python train.py --num_hidden_layers=8 --norm_eps=1e-05 --qk_norm=false --init_std_up=0.0165 --lr_head=0.00703 --final_lr_fraction=0.0
Each number is 500 + 25 x the weight over its row's rms, rounded and kept within 0 to 999. Layers, rows and columns count from 0. Numbers have three digits each. The size before them is the row's rms in percent of the matrix's.

# up: layer 5 MLP up, 2560x640, rms 0.0973, rows 876-975, columns 384-447
# down: layer 5 MLP down (transposed), 2560x640, rms 0.0528, rows 876-975, columns 384-447
up876 100:514524486521542518535455519489495486475510528480497498496515464533573524471521499492521509491506493470533510488479495506500466469477484510504499484526507469542454534477507518451446520532507515
down876 097:488540500500532463492488493518531529473477490506451486464489465495529515523525496506508506467515471507553508489479449522476508482500512439490530500509491520507478531489544475474538511488525531
up877 094:489543514498503485529452499494503518491506503525520511484481527468489505488459512510518474515520490528475520486563482467521517473518464506509465488502491513534435468546486527521490510529517509
down877 098:467472500499507469459496467481546533484506513539519554483470500485513506529525495481519460490534504482488527456511476452513518467469499539491453508477490486493499530516480507490518511535527478
up878 105:513521457496475531463538505461485533472452530494499487492451442502504480519498505488520477480493502482508529478462480513486501519527509511521491499502467533507491524503494511545475519509508462
down878 109:494469482491508510454485483498475446488510450509494510494486550511492491510532529470516514501521501480505484498513504521509524448492505496503496540512463483504511506538500485471523520483528507
up879 093:456500487479510584493488490531539529517534534516522481471501510466430533476488547501526508512404501483504517520510510510496485472477501488524461498467477478505499517449523485498482530498463526
down879 092:513436445491526516488504501502468513511482483507551457553530520461515531499486530487491492507504482511540506501475512475473505475493447533499525467460482470511506450509447469491508485516519487
up880 098:489492498496504509536522481515501554479508508461500498479528485515481508500536490479505535507519481509446484506522536498505489471496503478499461482539538495464463492530479566494466529536470482
down880 095:529516486515488483496552512540476497476482454528541510480517519512516474492524563497518519526492544519541542484512530510497500478526477499498497443532533511512524517501532511482490444458507493
up881 099:530495504495496502477516509503495496537484476487488499481465498510488500472459520532524525497498509513488490521501451462484538481498510469486498472516546529499515467495542553486439498507509499
down881 098:495435478564471523480485501534509482465526564470463515497517527474505526497488518536503496491530485538505488526484495535501470496512498523534487505470466520515532454516485496527517474479480485
up882 112:520501459512497511521498490476461499504515497453512491507506550502523547490460487471495589521561513553510502537512522558501533488504524464533565526499503476478466497505503473489543497522520504
down882 107:519508498500451521489423502521462497574511475489539452468503539494513500525521516461557496523481518543487496521497502450503484501478507508477504471500507508510520518474480493519500558511511546
up883 105:472534506508464493525491495497463534489497498469431488464499444507516501529491448493501470514511495498498458532515484485535522493488441486517528526526540498517494495490517509508520457523501504
down883 105:458492539526510496518470530502475512536487499474449481525483440495502477471504510500542483500503519477474541503533475496483565472525460483500517529488523496481488498527482482526479461534472553
up884 121:495467490491516473477506530501508507487483523504520452507527490490483478536549473497519504473500501469479491435501525511525515559470526518524489493504524516484511504505492525509531459479499492
down884 121:487469500453502478465468451465467500492482470506534514488473490514501479502524477440523528513489494557493481475455506503552492484462533515495564474512510489519508415509510522518499479492497489
up885 096:520485491504495488484516539500472485500501522463477523490524492451514490525561483497542517514477514506491507477519498522534533491481501472488532478515484493501527500496451511487490505509496503
down885 099:448474479530504486537469476527510509486475498530480594490518502525514467487508489506525491506499488543481465457503500507492472520539490507491480496479512487530547510449493454521490471486541482
up886 091:493505513527537526486502469469524488490496479504518536519507487501453503567476468490513512463523510497519500454525548475506519539477481485470518506516531511526450489529521469527506454488519490
down886 095:478540528494482494536542508499509466506487461525484548503489453506519518525498515539473486537528534437491494463509555510508484495513520545525524477469476503525559509509520522511550500510492510
up887 110:534479456490533492494533519478486487502492437541474514498498490530466484542487456494521505507538487460500501489518492522496513519477507512536498476488522488461494518467422485496438474528509510
down887 105:534491494481502469494462475504486471497544454508492471488465534517508496480495512494513512528497473545516531478483494529499503546516452481501478535484542524496568512473461512477488523496508493
up888 136:464480468524507535518496480469505520510505505482536467498549509499491491471477515500481448464476528457480522459455520501473470525513508478534499565480432505550492486448552549500502500496495493
down888 150:513495456532522493504525512465485480483502454524499455492517518555516480519477522441466476446500461517483511423507479473481489518490485501491524544463489468539494515476560514464507520485503499
up889 099:532523552519480506498539476490515500507489499486489460498484517534489474539498578558528513564481511468450490521504501524467532490479500519520513530477570530542484528509464471473499533501472459
down889 107:510436459461525539485485513532536533495553463557551548510539527490471517470468457460440515488479493530498515516489489473500498491463508496482510515487512471489503463484516506507500504477499503
up890 105:512516513519511522497541508447488499500486497500479473550491526447505485495536522531472464515464465504498466458508517480518514513530485501524515509490557496526513518439536497526532506559459534
down890 104:494514495493488548467540522547491537510504481476518505536526478509439514479530559523524547549474480533541511516491497521509464508508469490539483503472516498529459508487451529491532474465484456
up891 096:521472505438502490437453475524491483511456478495515490491524552512479439470473502513466500499492498474502496532496478486479449492549511523495477484549481466502533488546508484472488518496456515
down891 095:566508528531503511501495517516504507496530496518514440530539471467521517499469525502503432541535506499506523489481504502493550467457490502527518511506473489494495488503477493514490495505481518
up892 092:504500512451528518512491541494501479485523518462560525522448512485489498494524495494503477502446492506541502494523512519489472484508524510506468498506496493462508513477509510505515501471477516
down892 093:494462544534505514505493468520524493493488465532528513483529501487517520493483490508486539477537514502497496485460488526491498505497502525521479515539531488481540487508467517505555500521555482
up893 106:444519501487529505468503500510498518475524481474540467471500517484500506498519502510501508553481539502486508519475481438481448493490492536514527517455501491491497519468538424485507481504515494
down893 101:475559460544551514466496495487511520527494496471493499522519474519486524507508516488494521515539506543464532517532487503501467517476520463512472491478518534524479536466497495497503492484529526
up894 094:504510509495523522497492529485518512505523483492479473503502495446463480499481481495504517469504482485517523513502458554504489522505519567495462485467458538511494510537508468505484503481496530
down894 095:489517481438479481541449547503495496497495482543524509487476490493491494508487490500543515498499539526501532493492472532502446523522512489519487500525510521498515512501550472522435532458523524
up895 106:479497485457486523492521477495494532465487505492498465504498472470485520514530547525507540540513493524493558464479510518503478501496506500477485484520561529527502533490533479490522478480472465
down895 107:486490488515500511496487470519534491520487525522478503553523509537478535511459516525521503487526511545502528517504528507494513532519463501461475552503469477502547473487555476502511456516486516
up896 085:546477525518540467480471488495506519495484528488467496520514531510515475524526477530518458491512512518511519530536496463506505511485496484504485458501521480484544525508543505506526487514504491
down896 084:542462521556468434499452519522475511530494496474510534530463491512524513523527521513485510486499509495518504525500479492508492491459510484498526543548511518529451489514516506493522471524479514
up897 104:510474495519549488481532500482477529506500509463504477506495489492462472507514516495500492486455505503469474530487446518498505538509470510494484463493483482515500507521498507467491485525478514
down897 098:486523459478494503524466497522494473497481479455465457485538498486496528484474495494492487506487486502550473510494507473516447519467501498497514506498508501481479516478488489495505490451490514
up898 102:528493499489528485534473526506504502511509540514487533496502513498508482516545481492454445455465518546515464526525539523443515498477482516476524470493540551465460452491532527490486519480464498
down898 099:480482507505459490505500510501493491475525473470505451529478452481512497474477478504518408505492517533535558501476516510468504457441456527486470561494480506504448503492527525522531501512496500
up899 100:483501485485487475520510520456529490491486520501463512467497558456509485502519546480528472507478528509492488543518500497504464520498501508555517502512516460493488497488493496480517523535444492
down899 107:521528527499541472482527466530532476457472480491537480532580496483503500486479502507517517497496461513509515494477504502485475459507521508498489462513477527504484485542491552503507499531498499
up900 098:551498497500460497456496527532511476492510507521531528495519530528475507480487485465495548493505546468548515531525491486507499485522540462496522458474521494453493486515479484519514497533486452
down900 099:483500532490478514483467444466525488482540484510477516500500486490498497435491497464480461483457508526532527474509506526506487463516514541554507471471458492481497505467548485467505480474455493
up901 089:501514509508506519501440480465516529479524489485528516515470520489461501509485495534513511503517493517477509478488526530512483505496453506453484480459466486478491458462487524478501496463492457
down901 086:527545448532482496533491510457493492507515516512495524502494541505520491520479510513533445509514486541522446513478518524485488494522453480461488507454490562519480493510439478469465548510514463
up902 106:484501470497494521487505513502528516483498497492532528542522504454501501528532496498534491526484486478483528512475477499493528502467501540479494509503505508503537520502497489474504512488493477
down902 106:497522493528472496565555452489515522490507485480484522490467497502518518519554490502502493508479486513478517468502494402521528524502503503492511509452439543524483529511497499477506474527453519
up903 106:530501501534474530497473519510548555487520506497494501492491506448479507478464490459505449477575463463515470516498508476497491494499458442502530508473516474492510533473504485468475492517458523
down903 102:510474506506493480485529448507572534507497547497495536490539492499459517521539481530476446496531512504511512523485472483508520486512460495484514474473512533505534539458477524524459511492516488
up904 106:543488481509477522532478485492503530487486515527483520525497487488486505520508528509525502521471494491522486493493486532552507504483457500473519495499495513493495502538487514504519495529493508
down904 104:533503518467499519521501513475544560529508501490469489493522537526530529510510486512506509534493512473516495464466523495486513513507530519482520461552516467435477521486501513481477511504503501
up905 102:528528463526454523486443451489545495494496514501472453462529503565516519478490509438540560499484506495467506494475471529539492509537497517484448516518532503473539462476466477519469495481544531
down905 103:485507534519525520539507468499517477503514465510477480510504518500527497528475518492550514509516487524496503486470474506478532510503510493483478499505527497529482546480506501510469513475493475
up906 111:486516504531465532485514519518500426536532465492490448436496478484488464507468505523532520478481463496462483476496514474484502507486490528528505524497458542514475495501502535478473510504490510
down906 123:522513509447520465481498503490506482476480500484471587526502499498537494499550517485488489506523513511525470533502495507513518491520488516465511510481483459525544508484503485524520514446498533
up907 093:488489520519532502488523538468530509475491484527484469505491521500513478530566504515518455494483470503458482478456461511530530508490496557499497513539465513505481479473545469583441494510502474
down907 089:475518483482517512487513497482505492523501502476511478506458486516471558532483487488499473480497516495527538478506561521461549473520496497497487509486503486524503509537533507512525533524474476
up908 097:453494494517485502501496517472474478500518492502529480523490445496444498522492514534485541549492496522517505502497514493486513492524487455497471499494515481535514515450472530498486464506518498
down908 096:504521458510497495538474517486502480503491514480472592512530477568510470505530507488519502523494510537531486474504515549490568492486515483505493469464518432509453526507504508474509504483533510
up909 096:527513501480509482475495500545515529530523530462514502523517531525501487575518538498517529530506486489487504494467489493519521500491466515495494526503506463443484497506503491476515495498513489
down909 093:553473492548470468520510480526488475516490485493566494522486527511495488476519513466513498516473476467506500473475501493523499472499482513522486475453522556507445529497509509523499500516515505
up910 099:460516510516510495499507516502481493485519500490552553484434485475470469495459509513526516464499475521520524493496511543505458527490470486509544505476511470507488480530470522499507511468486564
down910 099:489515457558541474503517462491517379493517467505506572495474491500486524513500540548509465483522534500489508507463511474472477526492465455490494497514484513505523475517526514447507457506538573
up911 100:518516480515482538510517513484531483457521493500491482473554512461523514481477456526515525490501517514521460494505469503544501511498492535494538468520559500489551516487519504504485498467515495
down911 095:537511529530525500503537514471473496497484505499501539496483441479560461527515519499429494521485475495514553506506476517526519537472556511483493476482481518495473498509477509503545494495476502
up912 098:498461482497536463467467529465464501470582506527471498521497447505498521509505504502471512523460504465483547513536489510513538430493491442514541515484469506492472516560462497516512464491487483
down912 099:509472520457490452526516523498529489475530505507495534515460479498489489504504506502516476504499525460534558507500484504528516475485515515477524510502493558523489492506483466504526464486507497
up913 103:488478490518462489498488523467539506492498467492499479466468499448460533469508514511513513492494526532480521507502519558531511528503517506513513521532506478455493476481505486482514512524479530
down913 102:477489538497543519481518504503510490521507520514476436517509470528542481500512513481479530523506446470509499496510487483479526507476483557512544493522479532510508484493494516455467497470512481
up914 102:513532541531464470480482492498498499429538506526490488526476521530511489455499499539492499498556505512516526528526494519471480493449535484459490440496476499499459508518534479483491468492477523
down914 101:525503498445537472492493465505486529448529510521471514497483516472494512504510501506492510493485465514492493488529501525532509510478520457541451470510559474490509498477524522552514515516519504
up915 106:501506490470516516483446518482520492493502510487499518534497539480507463488514480518502525524487520497531520504467483513547482522474524517478489506471486495494557458476516522494478475490488434
down915 110:473472491509490508501520485508528479511502528486517474515516476490516518474506475466511477492468472463507467498442532554514484520497506435493482491527514470524538509522506454501571512507522523
up916 103:528491516521512521476522524564499503492467528488559493502548501497483510536477504521491510499486506464497473499523485506484502532470494485479547496506492477534489517519474491485466488498491475
down916 103:442510503478465511526473507525538493502474491490512515527559527488495449538498474512504475515476492530539469491453497489511503529448549481457507527493530478487499495511478479464527489496485485
up917 104:489490517427501492477514520502530530474493496516509465526492503488537526446479500465478490490478478525486498502460501496477491519511484494505516515492476492526476493478511481519465483492514520
down917 103:452467511481521518489510527503476481461477499524524457452537495502545524516493511475493498503489524509454510518522512512534451477500476502538501484495451476501501493468520559530532515473476497
up918 096:465487498514512539546479480487504485514490495532519509499529535492482495503478547490498484506482454517515461532504510502473505471504460509549524517463484489495490515430492487508555474498477509
down918 095:451535565480503479514492524523482448508497468505500533462505518487496469521518466500494477518492507500508483497509505521513506499519459499494493474480522482512497520505504491467497525489536533
up919 092:500490515467522521548466493516490502440495512485514492490497509482460513497480542506500459488555502458508467521469510471544519504516508539494461459495500464500493471491509494507500495517501502
down919 093:508495517530483520510528503501490467530554475523493528512529486520533481460540477495500510501528511505506468509524489505512503516484479484518499518491517509476499480511522545523510471525467478
up920 102:502482490549539525498497471491510496483476506483483482477460508501479498521499481518505496498490509483506494470506475502526526463479507517515492496458490493485480517495480492471465481479488519
down920 103:503504526533532481475449548536518534529497474463536421502530483516502461427473498495492495482500511488514517500492501451440492495504481455523498511483470478498464512476521488531517499493459482
up921 088:493537479471505514462470504483510521482490491490496498489514536469514501472498520457532460475488512498497490479495475507492513504532541519509509479505521534519493547517443520449525449518458525
down921 098:496481515536509482529480485501515492519494529517558603487519485481471475484512527497466525506520494561514553510489537519471491485472504491533528516462476523511519537485483515526510451475482461
up922 130:524555468491512481499465469485522496489497543485493501514542476499510505487494449537501525489474511465506515513486542529526515503522518490516467498491512415476489513485518546528505493435472494
down922 134:511491454473548486449467497486473446469515535506518535480537513490488472500488515465461451481459496500509498484486509514529526524512512512531505448532501465523520474489481510544549447480486497
up923 095:486503489508479546505511489519476542487494507477504495511516500521516490529472533481498550540499522495533465508507520483517449496496488483483477492491537484504472491509489484508487488520511503
down923 095:473555489520516495490494541524498528488488503510491479502525496509524517502550500548513483485527489477482492521499515518479508458500480509499540548490524486491476528461475529513506493492508463
up924 106:515505479494531492514487484537538490471490485503481496463469480530476521484495504472516514482510513451479497564539477485513500521547526491485497459480506541525496478497498502486472480473520493
down924 113:502469482501433544505482447492512517514486471500547532509484499501510512461489544541548520532480475475515490505510512513517494513486518525476497479546476525471471498509495555489513543469452484
up925 093:512529465482546464522465503514511458501482466497478486489524486499512480530539474467501478533516493512474520508494512511496534511538502525495506484494510506509496516506496540489517487506564525
down925 091:525480508501507494510455477480458478505500490511512528520503524549496494467504531532516440503506472488454488475488535509475494507466461481520507564509492482463494508557470521536502497497503453
up926 109:482504500524443471459484501468486485499463448519470509530497524503485536496494475451450496495482504468505504525527475576514502503467568539504515502509527483521477490492511491493519468486465489
down926 106:571511486520499494520465470528494511488460500497449485518550507458542502537503488486466506491518507510518464481491459509542502473490515494528464493491541510479528482513476507487472472510527455
up927 087:530519468429532474517511489482494532484497496508523462492539528529520495542489502487521508547514485451510516528527511513505477508498488463506484509507462457513484495500542501515490476506488461
down927 088:495497489569505531460537534492485513565460483489527552457514501513476468465480522530530490453516501524521534498528503468508500491489495493539486497477536544529464507501479496499497446509535466
up928 106:502533462489486503510465488479478487536493544517498509545547464512488495515521515466518511485506490489511524500517500556509522527513467482495512496502482523510525451561485545465557466482490478
down928 107:484512490483485499516495472481471458534512522516495524532508513494489488511530495545447526545474502473466531478502516526497534464507480502489471504462470474479480489509508500506491500499512450
up929 097:514497537456493531466502533510503516456530483505501489548522485452477485482502504492477446489481479572521486491514497539501503494512542544501500478519511496435542506474471482471521447416492495
down929 091:464462510527499500476483506492507491517539517545497511524495515491517468529512499489459537542483486501502516486467531505485509493529542546469499478462499509499464528476504523452498524519510469
up930 088:507493475499484497494497501517486525481506515530486477480520512501481512495525502519479488466444494495572492481477515475504491460466514480474495510507492468460500556480490509493491463493512506
down930 090:513495543477500530546507484481462537478538510502497505537506497504486519521448469460501504526512504525485492522485456509434507502468507458454527467512538552508472511473554493525524484459480484
up931 101:486541508555482489482512485491496525492518502482533495502478494461510487535484533503498476493471462487528506535526504518491513530508486449491531493515505542520497525497476481513526523496511523
down931 100:503510464476490510499467553504515454524490499465546443490471464487498491466486469483470486507490542527498488519490529506525514549512465499520479525484449480514465526560507455520500534479495513
up932 109:480486474469475543443498505481507510494490522503476478508536514469521470489515528493498485510482494465511513526514481529510500510496502521478497494517474475540493493495463565468494476492466533
down932 106:519574506550499472515504479513518539502479505560494511518529483475530503475454510510490475501499498477493473483509495540490465459517534480510541492478536506509518494506520500515477445467539496
up933 099:540563546486515537523482487475481505490467493556460509496480494489463521463493495494490494470491504467553476491505474490486481517484536442504514540493484527493503500468486489549481521505475439
down933 111:448488513455451508487524515518518492530500456490495528544513489535484459545482529428525474498531452498473525515492522487471474540529481506490462510487471494541489565530551479555525461510547494
up934 103:480512524539466454517522480520523506479492500530467462503479516498499499530516536484482492492491512489490485521518460485497475526481507516547554515492519504504535476524484493470498530463523461
down934 106:436496445526492491483521516533504485504514481511553437496495518559519499520485478528498503519503478562493543507557481516471504497514473518483489511526522503521515519505534530479487529506491512
up935 095:505552523488529506515512468496532448474528531539496482545529535547478497526534486529476530491495493493496450467443500502494465507521488490524494488515444508464495476475488490505493476470500477
down935 094:507481481482480488490523483457520485513485507461516498451479521472499482492497470527507517538484503488487502500550517541528537493498505539517478468496489508540480473547526501480496507510529555
up936 099:493487478514487491496467505461488504548497523484527505521455489485523504515504506461475494466467521510438495518477457495461490488516525444532498519488525512535466468510497485526467499524540522
down936 095:489522515493435457500490446504493515446554483450465487484519478484470469460484490531523527502512487502482502490471472537507508515538503472490499530505488496472510461470526532521565518466507539
up937 099:507491497493533519522480530518552473476506526472527514516481463520558497523469537495485521504493507486503547534487506483495468466519525531463528434511478492531511503489497487494528490516500506
down937 094:551517499519491509490441523510489504479496493469475518457469502488513525477483485508516444497524487511508522485513498500481504486513460503520513558476554520490502477510498505514514497489497520
up938 089:522482483499499481489538498485513503482493512515488505492514472551537472497461480482499519522499488468480554518471513480495500486521536472487474490533525481479463506565496492496495461466564538
down938 091:479458519527493533519474487499476524512480502523483486517486479468540507532497506530531551489516524511522490503532525516492499478511506515509516484436529480460529512478508475534476474547492520
up939 128:513441476506462492508486491480530497496485536532501541474523460527466507493485507500457471434452514509492525485475505472493462485502526487489493492474518522494502511528516501481505484511440466
down939 149:473426527499505476521492521488498481506500511503541499481542499499496481527498527493444524471539520529477507483464487493541481470503502457525469498475476511464483525496490486507473443470524472
up940 107:460495532481577500477513496471515493524455494480480536485493511482459480523487486504495492497486479427496491523533491506477482501493517542517505457525529531438520488490486484518532489522473535
down940 106:498461494542486511515511526541513482513512506526524675467540549516493498510495492483507533479496496491515468455517482470480438493521528471470467477514452515501482529477524512534492514476503515
up941 106:482507514541437492525496508507499505496511513490506453455459544497469525519518506505503516537504499493475499509470483520470507494523533509529513511474496472443512506509484518456501561489487525
down941 104:480513510516500481519490548521548483540492516505481515462487498516462502518493510491500504476494497495489470531548529500517515478553495463490469506491546526498483493496535476501507537466486456
up942 099:525466488524495500488530520496516506485505496510480456505545477477470512495506522485476480502526535533480532515479509464512479495477519511539487550515473495477525541498480495466470543500498519
down942 101:493501506552520499540478520479542519498506510505473539500480518512466483461508511491489543488479515516516532472460500485530523477482486473485517497540494480524503497441484510500511510522541490
up943 095:464471516461545481512489500477491498517492475506484482533511486486568544507464521515516499500479510479543489477481520462497473478504476447508503495494469462502494495495520512514528508451484497
down943 094:456480526519435523443537495503489510502519553494536440503515474466526521475477502513450449508552510527447492557504454489491493508532551518510475512520525468482478489502473525488500463514494473
up944 100:469439466506524506536491509479447490478515523514529527504503474459498498466483526520505480511547470494519519505566518524493460542447482492555541548518520527526491487516490505487543485460522458
down944 102:530533542529502520429534538507514481518517495441449533458509520541515485512516505498508533523506542482483494427496536517505541488534500488504504489469509466473498479486482469475458517558481501
up945 096:467492474496466485544448499526469542421501509524505494535513496484521490514511524543464523483526553474448479514486537530532445488498537531481501523474483500472515516483492516511517514484517512
down945 089:467480482478497534483543477483455512527472501542513550508493492494463461547521482509486543452499524479483463524537517490508503516484530468524501505535499484524489522492500548537543499496500518
up946 096:477473526467540457443492484506490507533484508570490518524479516509526506539487501507471427499490408480545503510521518455478494472520512507460520525513498464511490520521502462524506479512489511
down946 094:491518508497486515539512510472482467493513517504457510485495459457470521517481504507449533541456497472546517508509489504474477497511503483527504470475480485493518476409493522460518520481461467
up947 105:482487479501510498517514518477509503485518520493515511504489517536487509486494517518520510459494483489519499485506482563489496498521477555479480536484470505512541519503509465547452499479436522
down947 102:489508496487496517519552450492529477493523540432532510488500493514487548481509480465495518473490522520489499501479511497507490532510498487491499523487488501482527477509560475495496509513486502
up948 105:501516473539467540499462463443526526476541501498488520510496553462535552510502556434496534496489500492456459458497480521486486528558533465521488468484528507507508467524517481562468523545490533
down948 103:521511531489490488523583504529512465509507503505536512506483499477490458494490477508558506441496476495506531503499512513490472446446508545477475559519475508485486528495500525495503445495522512
up949 089:500508493494498478519539528435504554531490503507524447521537546502526519516475509486495495448515529491524482481506497549455510487500448474529508480520509550518472499493554514524504502511537496
down949 087:474482488516499483464478484508520485543503479506519483524524488462491498522477517471534498533503512522511481489513483488523493489517532488543497515470510531505458451501581476514486503504462509
up950 094:512486474503491509504467454480482505491505540486485507538466511483506495522492454506532521464481490501527492528481468492496492499492535526510496513528472499510460509518504526497481456476519478
down950 091:443483508510487493477494524517522490513464512521510474537486507531499561508446519558534513471515499540556485449478493481506483498507478541515482487467515519496504522505460492533506513507506508
up951 096:497514475514460466521470527509546507503523480473488501514506483457476449513496490508504548523467483467452506539463507497484506522496492512523486440456531474511583490550514485449507511540513530
down951 096:484533488510506499514522487509547522516510451504522567517508504511514482495463510496512479467543572492475461494546464531526482500522524473505455478529522514499533478486526502472530465466439468
up952 102:530504468520519496485543495504498512488518530530550479503496520474547515490494513482492489511451518469492461508556524485551439468498478483520473494501536507495496464528484488517507486533512513
down952 096:476490549548483502510476490460437449544517467447479444518519487487509536479514474497506515505516495485468494487482511477471486558488469505439550496512475532505511535485462476525518507483539466
up953 092:522470455509463546455543503524512520493539508493517483517502484544511458484499480529454495488496515512534510496507468487470498515492486486465470545540515497484489534503486535491507496473481443
down953 097:471504468504474474450482526458489441521460531514547518507529506540495525507484505508494539481487474473540508469495521543541471495505518503460506523499476463455508454487493546489539465491529546
up954 100:490498469515518534451468551492496479515525526472483494472488547501508503518504494483469505490493519495493500494459480569497491473503499496491523495552522480513459534517471537504495513478527506
down954 100:486502534457448484552539482518507497488528507473460510522504425492473489508522485497538502516488465527489470483484508537484524502496507501472508531547536488489546510482455534492472531464521537
up955 106:478511512525504537521459499503500531548508544467490472481472498525485456486468469529479509538502508497470496512497497530495517530487518502473481502491533498510476477472500530493521485500511489
down955 103:521502480470516505509517509479456509539488521487470505490521507481484522489481506476534456538531532517483532496519471470490489553503518545524506512507466473492522473483487439480524530473514515
up956 090:524482517505511542494475476512482529511512524386499451542485479478497473468510497510543492507497519547493504572499460460468501494464506510471522498477531511506520486509494497516502523517508486
down956 092:502510512479478489515505511480494557524468495495511441475488506508498530500510506466488479491489525482514493527532508509520525479442516499501511497516517485492496480457504504488545472447519477
up957 109:471553462472467513507541526541454478499481533478481529476501470511487490473481471503481490513517484502461521468545499487487495510527502518502489497473499528521481472537524505538497526502502492
down957 111:464543435483512530481522486507513507542462528490534486490502453527494523494457480460527490484494482497510518510496514460477508524518519543495507465478472484478525478493500533485487505542552471
up958 110:486501512515487514499434503490548512509494467468516501529542507516478529516492497480505484489503485522428518472505489465531486475508500487506484524494453505494467486473445499519519466501507482
down958 109:485468547478490486535478503520518481503476525487519428494446528504530522501507542465524522522533498478526536466521471547467509501477489508481491491505462512498504481547498539508523471529504503
up959 092:474499503464499458530471506508454458497464508512493509511471492475506520474485489534474525544513503523544477485502532500511540476536500535450521514527541468500462501436452498517476476511522461
down959 089:493476526484461508476502528502489421504453455453491470491452510522501463478524433542489450496518498553507496499522518516512482505499542523496534488517520499489516493510499493531485519499503460
up960 096:495466521513500514481447552446504462514513516463549459483480542467498467515507496539514480501492489496485499485485526509475494504516481447524537543501513549491498485490530501516508498510534518
down960 100:519506483494479481510545476532466503484528491449463521576512489505530530488458494491516501490519503488488512497500545500505537480518488536480480476505504536476507539525482495444491496535503497
up961 095:464495482532490496518488554455510564512516549490509434504487517488498503517479483494520462483510510492520487484521516512508516476508508491513504542449512451507480476491522484515499548476509505
down961 098:482568529502448521545495522492511457526474507510509554544469473474496504480478507475508482517507543501504487501483533525504503502533511508465485507472467502472513494473477462491485535491509545
up962 114:494518506511545488500461430477498486497500505507528514447518482523545473501460501512523510488450511510483503535488547531508501507506511517507489491519498515503550444487481505468492513487492490
down962 118:483491520456511506517469471494523465457533452498471469523550492508457489476493496467497478454474486499510512514483492529502521471524481449511528552478532462489511506519510523514487538526498499
up963 101:473535466518474502514492512469526486537512470539482512470553465535462496483515499506515504487473491470487463515505507497515500499470535495485495555458436471506513533511497469508463506491505501
down963 095:531496511530503472493527518524533480510493492501533509504450450469448549468525480532542509505504454481487512500509517510501524480513470519489527498493477537508503507534510501480494487529509497
up964 100:524491466518473471516530488503564503470478483510470492452487482482509502499449491531519543519468485509489496464504492475517526503496522508483455513477523516511498522518488518543468499488486520
down964 096:493455511514464535541517522499517526532508546529525479510488505450487526468542445534451521510521490495563483468512512510497492462508501507503510513436532470493462504509509478472524474503512477
up965 096:476522508496491502494506518491502540462480522523469531543496499474528537542495530520480478461499468544467524507464550505491475481525542513492543470525528496491484473504453515478500524500517482
down965 092:483469526512469531508527496505506473532491480464526465512477502454545490529543489484488516537524520488516503485525514483541527484517524499471467511509466511485470450485483533521514481508536497
up966 098:536539480515494467532472508532503460504466507567536526494516483442522528484470487491514499491480542479522453526494482515534488436497511450512509470480504506549462501509503496528527504508501486
down966 103:486467551457490502441467501494466518499487528475473598490451477489499495541538485510528512499511477516483540474450478497480505505515512514493526498484531518515527464478512479526573449486514518
up967 085:477459533476493505491449502517510468493497500499477470486518486495464493509474533482463534484479479523497478503543481502506469519575546488519490535492513538507487500483495514486465516506501475
down967 088:500508493527489443505535483510493495512505517523482504516480433532514503462505534520469498505506512480508503502515493515505535541530494519480523521524511470475492525497511476523501498475504494
up968 089:490493501452498506496475528476517468517481505488497482480488528478465471497477457483478504483475469506449464520473500500515529472496481541510512517543517505503489530527510483481509525486490485
down968 096:505509518459518494485511489526535513492488476507492509515479533490491521491520516479479490529530556518487528476505479484475522486512506485494462499448538501494476459489514461579498509504499527
up969 101:501516507505549488537498500492504498464484487501504487508505515503521526495484519528524477481520462502514540510502501511511486456467518461509534474502477510503512560495455472449471525553494478
down969 105:498482536537482420502422497474497525504515479518513558495493468538480483485500507474521485544461528501490483526505518517539524511512499545478505465509500499517495508554507542538525458494479487
up970 093:490452504551484480450540475531460477532524459481472513549490473473508508504487504483452539501489508472498510520515503536518503510484481527501530450509471506489529459480493526490508502523508482
down970 092:524502533549486491506518509490542455530515491497460525502468500504473499502491538544520505487524500494505480492495496559480551526530478500492503524532475531482504496481515459507467542491534515
up971 101:470530456495496468481463511484542511492475564502486483510497506489498462460509515492501559489510480490466477519500523502535496485492485531474512512537515536460482508465523495488504524473467487
down971 095:516516489494509488446518489511525499488457491505483502482509476511508538496507510520515530493487513477485504480490514516514487507505485511476492513499540525462516538509533556521516542487546493
up972 100:531477452478546501463567489507537527496529502466524485526509494524500511510474528492513475473535483500500513518507509519491491502468499483457504487483472506511474510471467526520547477499506524
down972 097:517513481481492501522516505527492487488514554509505483505493481529504496479452527532479493481454526523499488554468483482554506502470553526466488487486523554446453486475465527469519510491502533
up973 105:496496475483467505473482524534486500502446530487490481500481480521535518482464527507496423466468462494518456501453480486521507504487478476514526509501490526487476506462473502526501459463485507
down973 101:455519465494507504492512464499522500515452509495510541508475464450519532499489471474507508534572509515496494476493461516474530492469498482518510498452493493509519491551454506506503482549469493
up974 101:494484473527492454473477472501459517499495557476515501528539505480532553499467513466491520513505471516489503500508500498539503493487518518521453482455538498480499510524521512508512504474462501
down974 097:508532488466507507517504477515506524533441543486489523538553515454493494504508461491495507510467528523501511498454486487498449499499507537485472475532510475510488497485498470540510511513505490
up975 095:482525473521530509504478456460492479522517494501533414447498515493478522487515498476519513498512461498449495533485530554521528500549501501508486551529509482487510462527522453476498482524476462
down975 103:500467507496515494461491538512497508513466494486547485515460528460496488465506500506446471482477506524492511463505468466524523490469483498514495487524519490491499535511501511504507495486514470